Each number is 128 + 32 x the weight over the matrix's rms, rounded and kept within 0 to 255. Layers, rows and columns count from 0. Numbers have three digits each.

# layer 6 attention query, 384x384, rms 0.0817, rows 0-63, columns 64-127
131177127146117056136116101215081132088109137129117140142143141116140169057156167135161155159115132102109111125173124095074159181170131093128082161162151157032118144039145118139147146109178144
116109144093127125144143111179070092157149099152101106123124147143171184084140133119145164139068132171099143140167127090105103216174156089118138177136137115019106204064144138125106121101122098
129169142121119113115142088142086083144096136155177154130153154159185155055108109120139090122113091149142157108144077115156078103086097113104109124152130128125164115125150163147151204083122109
072153124118116085144139123088078096182118129160105080145134121105187148095105147127078061130091097164123122099159075103085120178080129174179145143107103139070148135110108131154129162096057128
138121124132089103116136166130128075132077181134115139125157080157137122069140133122135126145111100124108162122143107154121163155087106146162121146158108159157165134146163107141135157101132152
108123150121120085126083117128127201126153082060156132144126127100133113126085069159160149118131196083142139142123189101176106117144119116121154111116147128101093127116109147119090099187106104
119116115102123108130130188125141106149111150181120112125132133137089140158180116121117149133126168127092129116083108142115136133101109133157135157175096133150141086162126111102102155122106135
119101095096202216118078185044176069154118154129133094151113170103164092153144089144106140154187123095136186190072052142134166177143137169142063148092158120201175109141077176083111201142090079
162110149139146128145065123093132130135136111147095091127174190116113119135123138135096131146128121068095088173136116132150147100124125111120125096122123102148157128130149129127130101129097096
121182131098128136214100143145073148114133200101153134189020115132135168126202099023131095092078127106119062211129121118121113147144106131093162112102120193158165148155120104142169223110200164
136142099130130152177128210106208126052060095070078104123058105159119176100116103127127145137132145072147162095108151171087126153098101150113113221191105183131067158092149210118134188147147169
066151172085105120101135171016118028144167160135082123212180048135145137154142137163114122066188129162100125173098126176072132132085070107158123168137149185187152124153157105106157154120184094
166178135090152140113139145100084138136132129076054095148152164128124136147096143094117069104129143134131120090129164095148169121098115136142118120124154045155153185169092042107097125151090148
115175108147138091151106147108066114079154099153096156112129081146165070146149148151109213140182107137079117116074110185134117171142142043116178180108106110133100129129185110148091166141200113
096142185133111156154068140103094200166158150103186169126146155087070095142128121150158093108052131080086079159167080147114130106163117115123130109201156057059122127165065167152146209212154073
201070109136134100099116125121113127092136058136148148104123114150172160182099055118169140106138178101117109192099103104144178138177108136124137123104160107122127137069176138150129116109119124
119097116141149160122156033103087142197125113196135070161121127122135111141125122140118107170134156122097125153090085132076101181180155125114112128165144113142085141142091130081131115146080147
112068152170166173126148059125111185178129113106117103110161111119103113192129144145128112097142136156119087142123110155128109139188123107094136100115178122109101131119106109112174086195085093
128107163155155143183110109112087097144148092191105122097126166110165146137121118134097136115156106174123100142164112110124089144125114151134136112113152071117125197137112140114129109148115083
149087170174135140128101084148120165144145099136093102147124156134126134174133126145115151134161135129123111157116137124129111107127133093119136113074163122085062182118115158104122112139117117
107113185146131119131123133070116132148082127145149085127110184121152145129118074142134150107134145156148118135124087121116130138091139145155154153169168136127103127156143145129136123147139171
159150113161119083156136131075146090138093146058109127125127025071098146171175209144128123160131117153136111106173097188117171130138146142185150111101146167072141174105151112170097094145156111
087224161129051079126140096156171095109090096148134129183101118137145118049083024125112045132134169175154155142093147108128114152104114190120126113140157171138073077180151143126107123126148135
131117084181113169194146109098109163101232107198168166088197108133134117108109123146088122142169158085086065218139114133108140114119147070083141119148148134089100103124172160142157125066155074
144120137127179132131118128136156130142170128131111109101150133127096126186142161144133116118139154070105112104109163152132140105140120106141081094086149156071102137133067122153128090103123105
125158124129113162051087115098137161158182150138175126209174113121091132112113104180096133122124136132106148144121136116100130063056103087091092147171096082164067090168183085123143115091114157
136116198158109115104082054144151112146121153193079171126185215141093124095153137109106118148111123108070123159132109097147128094082092110157149121187139103071144171099115190075148226153169153
114140139183116201135159152166126114209153097068093137141159116143098205178118129141110185102088127149110106118083156100101100163129101128136018131146111101105161074115085128099057073116147107
182145196095122101163114097117133112144098148130120093088135136136103127100095038104160056130119127101090178068111111072114011055064115126138124104077213183122098073122141075133190123155138131
029170128131136130100145075151126121124194160034143188112164147111103013130115124120151119138205145090234150134160165134140116098140065096153141099097205195190090121085163118158114110189146132
151134130051061082146148117144117065086168111120141080112174120149113110109174144108197146165069133083168163135142099112101119164177127043121158115116143128091100176084080152083119058061055104
081119135112089144085124133077114131103131088139099095164076130210104151203149102088181127085113092146087074144129080152106160150137138107131170125140118188139120145139138140172144099175107174
127113153141136098125146113101135047115153113115124120194158137123127173093128118207166173189136138166139115125159130095072112138109141115131155144056125156074125155078128135173155147104107127
097122113141138081151129078114136094119126131115146111121085146137111172098163096158147188141129124218165124137143135096139130117105143112127154148040122130071097143056129122136172122105126151
125106118122120183157129147132098153109120104161060118123096110132110112152124134128168103070143142127149071159122176161140119144124137135125127149122115078175111155126189139120125110128089100
144102115086130196131131133149101149125131133153106124115090131121117099132147090108129104098135129100112071114127164163150137119140075114129133130133131089147101162180180153128110139146125120
142099113138120176125122137140113174126140150143074106109089088142091057140158124105103123138147124081108105114125167119188128163154103112163087112135107050136122162132199158140076114141129130
080106136132127105144111086166124130155126134155118128070115132133082143095132094111104157096139216157146147125083099170166106137166136145135138174144150121147138166088133117141160219105157121
127169111126109132104124128117161160116095112149171100162124140137130098177181140101087080087174172076131105163150156124163158110153116133135152142131163173139107090136146189177109085107130126
140159085160111155130187189160136131139103128131123076182120163081172131205112122109075125100132101129112116131122114120107170116130167124105149112087068101127111102101156195093118106154144095
097093158164150137116128132106106174097107098149086096150139126149107103105142146128101082160073178122186128098182153153131121110064105117120161122107134072153132098171134154143161160134167191
123145158144164115169161151155075149149169138072199108113130108105112150131116136124080188155128078167096117103054103132120125116105184107149150130083115125097140161106126117111141107186123112
144130125088158135151130103091159113143149150134135171104147082120126158107136137142155157117109113129062133058135074103135053163152164120101117187160147105134166140186122147087094101111100099
164186116160135155106092179108179169109156099130106108134117122074122159113109166121132071109163126133092119136159105121126148069119089137153101143104066136110118096107085126099107124154136140
132137109163133072125170088177115170123138059090099081114148142116119081093146120147069194108182153113136135134031130114144103138110095101122161130116164098112140173114196185149145126104127136
117149079098114140111129138227114115104153146165107148118171131097144095135149141098145172137059118117166162116077104086107156109110128176137065141159055072123171112093133126129078143120148064
155096125160117118066165148141184068143137131149096164156157099094157120191136117150124084129126129113125084121088199083133156120138121130118103148119145155153091117134172143136104138125102109
105104170162117191054097113115143138157142103096157119125094166157036163196124124165099135110119174138229155127103180189133120167111177125129142157153119132121128115121092188117179197106108171
081093151124137094135163101118126147120174058092118108125153087100161118105142155137150159131114160144108146194166092152156103168108177173069132149109132134126133114100099144151116113131111160
081125122140133101157177099111125138122180072179097110145138118085108097068121124141171151119135165161149076171162125138132091129155161172104094191096122112124086140075117113146135089132119124
129121158104135158113103162130108146144144145160120163129178086125103095153118137119116053130133130095131154102105126161157120150118078124122108126166127129173144119197119116115103155160106151
103111133107124140091114121133116121156154136133147125137185122133129087129125144090088074118111129103126153119121114134138121158118068086108082133186147118166177103160109116120100173137125140
094111108141134079127145122109138126150144125099148134143151110136121153124136125139133169114129122153121179135109097116125160102131165125133095133148115162090121120105084090138149106125139130
116129121129132088161155111114178100157127137115133168162150113118141140095115133173146194171125095150105132145135106076122119140122147155131064130156140140088144109089084098139127129148083131
131153144115106142100106178162087143112105129135120127104114163122121144134145102075137079102132135122113127048122151143135160110146104121117147139116127117171116137189135147082121138126145095
123140119106118103099159148168149143113083149137116149127185138111179138148141106100136103109160132161122076045155135107124137112164122167140130161171088144182108110163111122073076117155159103
146128089116144157071110164176132167100160199084150119120138071094152095128180149117086108130172137102117089097130108129159151160203150162135126078197122126070118138125153130141087083166179116
139126082148122109098134108087170096158091104182136103144153116187129175169128170144162150123119106121167097174147122094080139090072142097103109105133117142151079120109096136159117114076169144
173124124100130097118102158114191080141158158122127136111109175094158180114082094129138116158107108155126071085099123122146108112074117130123166156126158100139171163198104134116135155108096139
168166121135077143097161112104184129124072220174027106127106039118123151130150160147125145106140154098089112161196131076187157129154105131077112133151101140153164036070152045184105159230091159
072108156188172198093165140116114163132118106102129097142149094177164134125213127165100091179110122169120070119178136119143139075061162070108150167114155127143108137118107164095144155152134186
175123191174135117168093139111195060059160201132161139126149154092112123120145120107132119187138143160066164077177044143090103153130093136160147114085126134125133107170163065157095159144142123
160077159060151218119155098105124178183167059124162184126140142137104108153123137125076156113102071100142110117076127153131132107074114155121181120150167157139080178157120101145148179070149151
116116187132159139122151154151179094122174099110091112096134125100120151150106094111142102164126131123136111169164088110082133162045129161144131163124145145106088104123128062160159143103115163
# layer 6 attention key, 384x384, rms 0.0819, rows 0-63, columns 64-127
080080128115156107149147078066154101092121178099118139113199127103101117120144090124137132155066179113132195130093071138124149121130142106119136197054114135134106116138152167123107109144124182
140111124141115125109154101118175131080131118117154148131106101166124131111120103184144078115150108167161114155151189134096177109090116151142125136143127108127131159104118164129137144090117151
135136132126141156104176104126164105129091161130135149130156150165162117138144076147114114143083117119129108151165138137101113117081139126113088127101150106074120181138083147132118130077146135
135123102164103179089134137170165118088095119150185171116142122122096138103099088184036148128156138132149128107122196077082113088101059125139120083100221121137059113148083104163149107128150112
100128131131140154110130082131156102098123130116137127163146153127128136103133095133083136159109109118143126132151142128134118124134157133110106131084131121095138161116082138154146112116126123
151131154116130074160102173105092152135134115151118108121122150163149152117094150115195091119128148139113102130095101162107130158151140107166122132154080106151155102128144139127139164139150101
093133111153135174137171115176174170102090153121153136122128165094123139108136173149080157097137131097151114112170124101128134069057102187155144116116153077153119143146106114161137147151123133
176175124118122151139124095114171145051128182143113138095135200086145125112121149192161075110155098024097097087114116091127166123089077192164171082121162048141134111113158109156151133132127043
161104100081104123132131214146095163156138110111100178125107092089151113163095157091131130035159155107155130130120122155172145138120077138137138121129120201195169127177111120096176182143130100
135140201152101153103167060067153166170149097002107109131138088190137106092083143178146137239077093117173101131125147126132085047096071083126064129192135086155061172162187193147092122133229105
168104158108131078144178118087119159124192150156112137190192184206160121029049106126190050164170062035090101128137173132133171113128187127206125224166115141103127192128175128103081109143142057
154167157127091153170165136190084164113130165063114122106134135177103068200102216161081164079077143092154162182164124146201111102175090128111079103115138075120117144110138109087132143119072129
169092116095123122174137135184104135175169184110222161175144131152137133146137189082102070103140091147128163094144162132142146178113145133138205165143164093172158086154132121105151109104156146
157149123142095069128090130152142126093137089119105191177055183160132169083142142124142093147063136049177107130089106101127125135139114162102078093153105132060066157078119093108110108109122141
145163152147153137038116163151117125144138086195154175114178095145156109160139155100087172090105103110108095101147082129153126151086114158147150100112112113193095103158168094081197140176136200
117111113160058116233164079098148080165141114082174122086083109111122119127109131137100108136163109162110084084105100138181123145108156145088110130115091150123181127132149124185078160139086096
148125117138092072087130166128153100090192135099093133098084107148166165139098166117224118131203124206171143134111179081114144130097088120173115118113148104146180085115166165183178159077116144
119142144126106110135123177148102135148159065159120107156068096094137127163111121161169116105185099219175141127128166134103100118175123133123141081161103126165134121137165112117190161120141114
155163121130081120096172145151089158097140048127122145130090110154064160148115125139128119105194102150117061148096134115112130128145096156097119118158125173136159122100139117118176112049125101
162099094111075112121107166136101162162150087117142131113080128097067112145124146107138122103189121115147131111107116133137121155135110121110141118160104152186169108109130112092160154116110099
143132099132089129111110224110088175117181174153152114146112118141137101134080184164129076103189178119190149061107186168102130109147079149197150135126104136158122117087108143095184133098143122
157090067072120130151120135153136109087132144140114110115155148070128129174136094133115107086143137151132162131087051116130193167202130150171122098045163157186108105127124140158136135157085153
134099113128117159128141086105158137060128183136127113099144129151123114125144129181131142178108132139134121127099120116090118118136100121135056143178103119123124158095111142155116072156175100
182190109141119142138119065154204147132037125093145112070072078099153139169215107175162176126088099072108127177113138117122108116094134107093098128157119151064142169089140106151112134092104156
110127148098141102162117129104129123128121117115125144118101073127112121166131125113133104079153133147104164141119117116145152111129124142131134117135130107140148095130138144116095155158125163
136117048161099144118160136120104152148091109077124138145085131125116153106152118124105166086084175179181151181115126111167092128081113114148127182152186106065120145182120143193117156180143167
104165117180119118132142115162144154147160122063113096157184198153150124114080162185152164105080104110202130134135096150168151124156161175163119091081143146154146174100055093055182106099105094
112112077102075153105090182123100084127206161137150066135069161107156092099129147174120121099123105098133144176088136202151112131098115115165199084129172095141077129091069119166225095114141201
195107058152081074138148158107120129162150186103122121140106163055198182194094111113058152152086099198095124183083121205160039125148114150079141113103085160151111085136142128205141076149149112
140020141131128132087080098073092112204137115111087110126109147089190138130054206074110090109173164198145152122123095114113132101160211113130085139139105157138168067162098188177082109143134182
088136122186151101127147132161134104135073111139119075117127137060146152153036099129187184145161076129114118099128168141147094104114137109099176157163129142137124114130190157155198131147091090
075140161102117149158202165150094120089174165115113150103140138052143161153119102214152092126126131174210092118161153176159159159097095143123113145087134118181112125170176191034090129168106151
127184142138137099133148116131131138135199137155162103086143175125093101132167118153139134153093121171122093136138082100144101160106143160126138179158114152148123120167115151185142110105132128
135134155165159095114141161161144136117160102153182061160112152126126144115158131125104148140118136125140126137143102108132115122099100172115109153115129086111107148131130143158106087102078130
144118104066049130152136106092072128129063136099079170109133093147122084157112113103157156078144096100119144107128167140127145108167117060129133101181124186144132123129111101109112143166145126
111105102075097153131108126103106133117122116122124144142123097131155097157103140122128150118120118095103164113097139144142140103147110103133128092117127132152150105135132107131124119150144100
131134106092107130121141121125094126105135125135103127129101110159153117152155140154105147107111120141125145108121145116146137113150135102120147120092137126126156084118139105129133116116120108
160170101186152111133199142096114113073184092100089131173125136150100135103154200151132215115126139133163138138151129108172110145132155109081142159139138076147167179075141130137111122126149149
134098049000136162131112126126122130128109111100144162090119119132160161103151076078160190068103155172132151130060129082104086109150130096062146068117080103177141199155141094139164152155106175
138138135133103094129103158179178117156081165135124128084115152176125118165116084146124084150136149140098151058136146103135136145121130186079145121081169141138158081077074208190112060152149158
142106130101114143136140082116136167115139147093073118124143097126140111110092128177123148095165136139115172118091134141110133098136135118093147072146078131132103169133152127139107117112147073
128145137194139066159165082171158125133132078088164042179125199130087179135207108153176114106108045208163156177126085120129180149105158215124066169126144126052154093083129148147177111045075200
140087127101157141148156096081110108086162116134171154156169223145129144114131111060155158165069171132151119092114118151111067118124123136139203095162103118128104135119117109119086164117104104
123116128144115150138125190163152121167041134085147121174146148113177133107142142163099109118166095151092138107148159132144123139099118128131000124124195174084134125104161155124156135141157166
128125130045134079095101207214110050105085128094141108138164120082125181110185151125139155173042139123093162100166146154175147154145102069159064111102060104087119171078096111127127114123125110
208098108138132043141122078127144105108145149094103179103104132122114106074127087177156131135112125172161151087093136163118135135084162138163104142162145172070160115103104092189135121170116170
204089125059100100131081173191110112146131090150140205123129140125067132095132100134154146073154113129138197216127137128138136138176100103132121095128129147153148067173118127151145131227076166
150167109161068168145131124118057145111131117155157141082163133099101116111152082088098101100157084101096109176123176122158106107091153102120158150138092079178125103193181123156100137227148138
158124130095128147123146129188131138107148097178135101148114131106168102138152093123089121114144123132140140135143141086091138070113068119139140119158081139114128139178156127132098171116074139
149090139094146120114127101136117132125096110107110177160160127135141133131110103131120107121192092141104149152115140128097194136100133071104101111166139169119091159107114146131126176160135129
098151126113111141130128148098122131130123157111101131101107126117159093146125172148098141114106121096097117084109127129154127133139130138128150129126134134143153130144150097122144114138111100
104175109166143092130125143105118128114180191074103121100082128115130133166143156155099150162094113102129146073117125156141106107101119159120147085094148092128158165127172135136152089094146173
127134133207144108123168117149141109126119127135138091128107134139109158092165123141127090152155104153154098139135107119101117165109111143119101171130142104099096145084115177149157103107133171
142115141155145091129131118170155119128138127138159104124135163110103157106146135118152121148104134153139109130149123127111115138146111128136130139145113100103114150094127154121141123102100187
105161136101111140141148109085120125117117130117100150126122085130139120153117125111105133121147124105134144130116137134160120132105125149129125116136129129150127135134114115129112129166145104
135132117074123121131117116111146120140117150128167175157123108169095138142118157134137117129163159137145179114136166096139125110108140163137118112128165132159131116129115141103081134164182100
183108135079175103121143154110133073100152151183150077178116137193113161125186158125145095104065149197172132118131130073071157159117116179150011131122125119099131095086042111135164153100167130
136119128135128116114129126134139128148129162139120123106133148127143143121108116122139147149129148132109133103129153119126093133120147122108139125134130131114125160131123127125121131104139164
132111135167112055130081094149142130163110119113149128162138202142166070156086113144158123145198133203106142153144115139142143139135141131081196082119161147131137184108116158142125085086092161
143150100088147198075112149124070143111107105156154103149073120085159089080118119090157129140124131115119144132168140142077144130135124146102116102124092092196130128186119084158077062148160126
094104071068101139190149083079107134143132092136120094142120107110130126176048123091151085047142077108140191123163104131141110142146117111057128092114064152133085145167192187157167138081071144
136084115134165231164103145121124169126143129132082115222117171160139111146102110138083191171142134064130161152136107073108149135083128139139101164140155156090168079196157107093073117102142083
104093152065101115171116151125113085128128153059129172186100153125150126118137162151146151097027134159135161108091151111064108078097140112164071083094059118081163188098096085112063139074128118
107067100138137159142130186138073148168071135090114143169109111117156096101127147199125068110180115155101140110107128174131126148143106112138138086130133118143134153140165106157133132127112118
# layer 6 attention value, 384x384, rms 0.0801, rows 0-42, columns 64-127
126132097070143112081178132125179120184106100092136075137197113111144084092150112192094136108098117118102104165119112110131122139117084102121131087149102113113094104080131087149096135150103118
096156139079186135129097101101189149130147113073145078095145127122095095154096100115082141105147120137131137162212127108133137158147160118175117094079104118139142122154149154098136109098143079
099179110052153139142104107087131156167066144085128106103071187122080148092146155129108081116070182138080163157121091090148135133173101109132085141100116160170149124195165099053101088055134132
105146151128178108184126133153112107088109141080101157135134140073132099133147190123145134126208174165150151126145134106185069154126169123105149074105142070097103168109108142205184123130124063
092151144157111129161197212165076151155161072129049066153161151087185136114113113128075150074134140071100114162062118145145122074177093140217083199106150127141153142072069147128103144100100128
171111086113189186130137173131132101134162160129095131115114080115148142117115090118137151112189130119133076117132178087110129154105203086163118145075185120110124117121154127111098150185118096
181111145120108122116181115168183104077158114083191124115157068124100115124065096092108161109174073135126099117112079105151112149126164122099165110116136166126138146143122213201073129136096155
143108119111113148072124093112143139117167159072126146142196110068092056103156100091162171146081142155063121136173127130117121107101155115121143140110138150126093115116123154109119170107073088
094166145138134098104153134152148137090144086182150074106053147126099089129142130142137089134117089129169121173153110139143123090160175090132101092142163093085109074132135181107104135115108111
132088181148104185120108116146129072140179114103132119123144114101131137094154141068114086189198127075101133126110129146120194121094126097133110192144149102115137146129137141162198145161135112
081121072066103084135166024080160126135119132106185129132140134130100168103161171151107162131019124122106155096184123125139186142104103114110117134158111107114087106186151119127133130115130087
129165084140171104156092112188102203152143119103090151162045159125087127070088150191100163057089166124104148136143113160120105072142099151140128134123061102175137129139107083048120120109141158
129077156158099114095182178130127138084151053176166091153190160100120170156155067128119133167094173074103050178152211136164149142105112114123124129192130138162138180160086135127186107085082149
142137160214100128052153154134136066106128082140084115119179058128050117152135137139085141142128087148141133118169128088156100134126138135121128037135106183106098098151139151112095157126120129
119102112103112183114086102096106154083065084149141177152145174100153088123153135093093123103143079131121104151168147194120118122170125095156123123073164138136139091160105163131102086132158100
135059066123153102133100174153150165102182117091095096122148115111158099124192092229154144131079141123161142108183133160175163150115154169165132140123099077094078125171109103085057132077092129
085191113127141125091130221078121171110148083131160154203115123139172143086038123137106134166157145080129083175156168178116171097106141105142128066120128088128156066176126123127112132169173082
139104145154108102118132134115160111089088083170150138128130124099146092074088169133070141144158126039168022183117131144130163097129150125156160116091171049125156078139133201160103097102140103
167115111171107109115152164149112176129166077141158117128179163099103114175109073061128089138100117059088094119136128136103094064148117085128112111111109169080074123155094171144127071097084189
151165145128099089083126134184116114179135137138095141136149140094136142124125138122147124140089126113123138146043131188110104117161129099128145082188093155123087156109105114118129162160090090
144138145199093190132127109106055068082095136133255133133111110147210053112125127098149109151173094129169161106142121103147113097058157120043136079142086086070152127111129111121161076113165111
145120133030174100159112194078130102168153156088127047154133173129167120187161095215143105139088068133162152171082129109176115152109164113166143143153093145087152169116100133099163111109096110
137180173160086076133175204150095105140154080149080100069101154113089128146085160119129124095053172120172151103111096069089122129148159117141115161114137102106144120154081185119117122165108167
096192153116147165107149153132110110094070123178179069155150137119098143095167148123132124147214182096177134105176119143170139125092164069128133089171142090105116113118214189133111078076148161
133169203122139043137101100141091120177161137133104101105103120183076169144115139191113088077115106156134155119091129172083115131160130113176083165156131177197126183092107070075167211174111097
119067103088069140108176076124130182102152055117151136165170118146134061141085167144150140154142139120125194096187119145154040127181132117121050118106128172166113172098130096185103059140142128
143103140136116153112085109179136135084140164137132135165138116116127146127125103109106154160107120129125150090089100185119142093113151084086100114159124075102143101074164105199177114174092107
132132104138187187159142094096128117146155153114086144112161103121123118123156149133150069131123105133111083088094172117143133115212115142162139120100116101123112132178111158176081125154187138
139132153138103123132112123149125121087203109168148082146076125137117133149106114166150127110123113201124161075174087093092159101100119024132092114101111075096129092132141118078210130117150156
105078078085065171104110127130211169117170090102209129129126116116099058207132112169117081158129056017174139136187144138100147138095129110116084136186115161223101165129150099111105042104153121
043165152132079096156145094132076126130089088146112180094115147140160127190085159063190090094161154116125141109054160082059110148224117139165150147129127142165138140104102129147090094146109188
169098150144184180145142172096109107149053152071122163125178101102128120134168148069112129080091098144113102079099138139182147163165176148129115149054110098109128080125100140167133135141098110
109096147123132152130161123082145142126120138082130133131118112108147177117141101144086139157166136144101077138113111157121109149142132109114150180111137132105160114111077089077174126134102158
121162123171153164101144123138116163151140147193054134143080122130185132163095158143123113120159142158109109134131133160114165156169128094108126119161056147147164129141089130070143115118123163
101145171100155134131137142122111094196134102067116112133050122131123114072099130150089100099117136113087081133088090133136156130094110123116149128197099153139087134072092139157086139096188134
142145111086139146110162122098136146149142120140074143102079152148136131174077166135148072131129137078160111123140155161162093126155069173109100130084163130116170091114091125091160113108128194
073121089121123127164125114131180083145129127112104136055146108075115166097139115140129134128069138120132152165097148160110078134098155127096112163125136165137130166117115128166130080091129133
061162106156109164117102137126179115187111130163105150160100126123112125119127122125147098125134123102064105137201131084090159120086165166154131119138135110143175108102094119201169093133165138
141131088127120144150107111148144160099152109172139161180148145146142122134141188115164135120166148156110130162132126123086108170132077144118117138128139144107101088119164130113150144104084026
131132123132114143156103105170111083114119095078157163104129150096099151139142098120125090139136110147137120109134154086154150136126149092130079128155123128120153125155169185163077077113132140
104112165132141070158136129128132162137148088131091030140141072165078163148085129125106128093107145109107187161167235138103091157161129122091103068076119178114137099117132098136123156128149111
134171118114117164159118150078154134145106114122136140155110173100146139120108151164134188111104126164114144078090103089086108121092139157124188147115114136107079173146223164115134135116138120
160172117147135094163139078137132117145132133115208145181106111128151169161162114133098174130118094156106139090045125148119133107068170149183129128089205095102123088154127130128159140135141167
# layer 6 attention output (transposed), 384x384, rms 0.0715, rows 0-42, columns 64-127
145099124153074191134151063169164098074149109101142155215166095151095165148094127125116088109164137121084097140120138113124112154102147142131107123108173124166136161152125106160083106107100089
126127150171125139094084108116102088086102128087070117093065074060144071120092194103110134129137121133130148103149121137173096169117158144176110166140159158134090204131161108155090121103119126
129141098112119131119108146143106132125145106126153135159121125120175149183168115137125143200132138126115114145112139137123106102156162172097109178098096151152109134103111227161147158153122146
130120131134102067134104128113126144122126147142090074127165145185093118116117130183073129150136113112115172097118146120091151067098033099128131119103134149100185193169127074149156095106128185
082151142150094175153100121116124139134120045141064182160149101160130153091144119133138145160131114182120142132140092146221136210149095159130109207133182115121157103109167122156149119140112177
101170094145159189122137170111141106114095135126146127176169138129144150147120176090131147123148135141092123059100122160111084191130064142143115098147130142082100129168106172115129120096149070
214197061161164060097082145141132119124140104122140136194140119136135177100081113186104117151156121175134156088118154124168156083122105115153120128127070157144141140198073151108105144136096106
122119114095150085124134070114130133158100075088084111114114105089148164095105209122125101150099128174052158183093111115120163129109132099102101095093081158137128084155070119084093119084113124
106120137187095151114082109182144100185159149143164128165115134091106109151047057150106133098141121148132106096163133140120138134136049102177120075071138082155122100076089130168161116099104069
193151141116176124108164086123121169155127122093174130191144156117157094098106130135123166119132178118169149143165153116108149100120145184118138144137152078087172141090125156147104169080137117
192125165140129067133116064099145111098087121150128115083135148164079106043065113132157166152148093113127133152079176097098117159111110118092108107112093153110101133100078102137143147094121186
128147175125135125116141138137107113130096111136086111132141122095152106156180113146151147112060075138134128142080101152092136129097148193150105089099110139102114118134168165142121092119115183
133092103157137088135143145138077124128062109082090134157121204097129088118110070085126111130147155173102127145102074075078211160153125066155128135146119104133119105110170082115086127099139120
118190081074137106097058126130158172131155132199121116169152121174101152099145108108126113121115134176144082063184108114115100040125094073172199140075143089118082131074125112151138080135114104
090101150124130143103166138088082126165155110066174166133175142180156116136108124159098169175174178122117085082123078126097066212135140052147094132104137111148157161158112107185172087176105219
078153147141177119119143159128123092117234128086142133062123132148122168143132067173141124111158088134159116106116126112150094076145153046131122080088105148154145090116095155146102088103178198
137163071153146101090127184114138142166130045141090169174084077095111141149117146132149179106135130149140083137095142161123177108176056100121137118104134095144170160126130131131114098138067177
094152087136150152139090158175072113145136063163079088203184113150170154116120109113092094123132137136085111100105115140104161048123157128080176134119081070142195193098079142088147131051106182
108158127112078108166103152082127159150156134141080150150126160113097136148101164175157139177140129193168125064112108114131112110097166179157148071122136136189157165162214085141093100127163083
123143098115175092127084157065113139096102151209140113123128099119135134120146080142127126168132105143119072181136136059139127140127124154111134228105148099122120150071111163129111101067163124
062143119156085114158162078105106115120181112109182171191146075124138136127158141076172156151185179099124093157097157149108145109117148135136137128152156151099122046095147125126125158170133113
171099146061141133217111133130148142124156119115131106081100119128070096150114141098139151181116095158150141171171173122108192131050084103145138078168120062195098156112076130175112131152153107
098171128160141123098125139091127172180102085164132131113114162149207130104144109178111128136124131054106100135120096122172153137119134171128129127158184065162123166097081152132120167138115154
117037210208094114130105104100036122201141135165161196121082131121125161119094113104143106135086102104104131126141145148079131084057081112098104109086121064060168098109108139127158123120133125
164114121123160140139156133129101109111053138124140165145104163094137074089150162099166118126147135143064176090115214160134054101080083100168103116140126164102089127142118071095109117159152118
173081144084181162162169110125130113157133128198103040165160175144153162130170165126162124148131148035110135145044142055155179102117088128106129117079144130145136115141109110134146134130104116
180130155130186093129089156137092136086108102113075148159152116109138120140090221158116141058114118102177115147115164100168140137118126094140091192150105169125177143109141175125085138106118104
120129084170113167158137153143115094117133132118162089130090143139103153126086164124148159119163145115122107140207123122135084106131164133129089156113124170154158173094136114031146138108095140
110159152128153126139118085143089149072076170114149121146128138170174193162109116130113101113159169103120135160212129181134135101092176134204131096119140129169110136133105125093092102208107085
198137109145166150094125137146144104120135117093085160186110130128144155135142123120123138104132156133126164146117181077156107119148132155109094120153149087075096109171194165102163144191116142
077112065109149132172107084067121046144038068137168088214134112166088118152116148106175138161145161098125179101131103179175141164154167180144159083047116098109141117132141117175105111139148157
100118117157102128098159099143096196117136138113111088104108155098150126127133163095160148091125159130086130139161130137164119141109114144160068171122154107103092173171184136130133134122145133
176156112129174171161126071120067147086132188091124163072169127136123165122101110125153141191147147082135111124209098136079146114142159151129117062099122136111187130132149086139111090129094161
108138143087093120149105121041117124131155144161124134099136133088053136151094140114132153142152122116183116077091117140101097143157131138169120185134127119132096074063134121188108111162084094
107138034117127137118106093126138166093115131159149100093151055167119144080168098136105058083133123109134126144059116130118100104106128142138088114130169125110188133215220139106119165142096104
137091111107101062121142160169143205117148144093114094108126121123136100128182141029123078096130116107104143145159151131135065125178118104178124099117186085127136135117125131092063118109126098
085102173189133099141098167082126140130099142149152074147154146113087124160161104177174181101157094175135134159187127124124161184119088158163104132115122147092173101188144120121091151173117116
071109113102114077137102121079091104144136047145134147179141131131077131111113109169091138110135102119086124138164127166079134142071129110142119128150185101110111112136151118171063175137111145
144135133138149122128135117115092096098112147090108137080167114166121128101089109112150152106117089139098101215102138153114115144087138129148138082120114116107146128060087164095136111107166134
077116214098116108099102088110094113077128172157189152136179153139117070091067163128111107094168091115090120139187153133158177102164131079134114131164119079136131096134094070142240166142094095
100200087103146152139146167132104203095130103076182137110093133156173101176193155117198133153115103130111093127119122121089181152134160135112137131113161159119111129134134199110109099098084142
150101153183182078139143149150107131097126094096161157089070121128112160150150152092139076134122156089141046137134089129137146140115105081141165112165105017137112135109103116171150051136139140
123100118149095188110104110173178165120202155095183108123127110091121110111116195108113106119166144106167220132197140115088090188155122122101125126125111097080141141072155066139114102186079092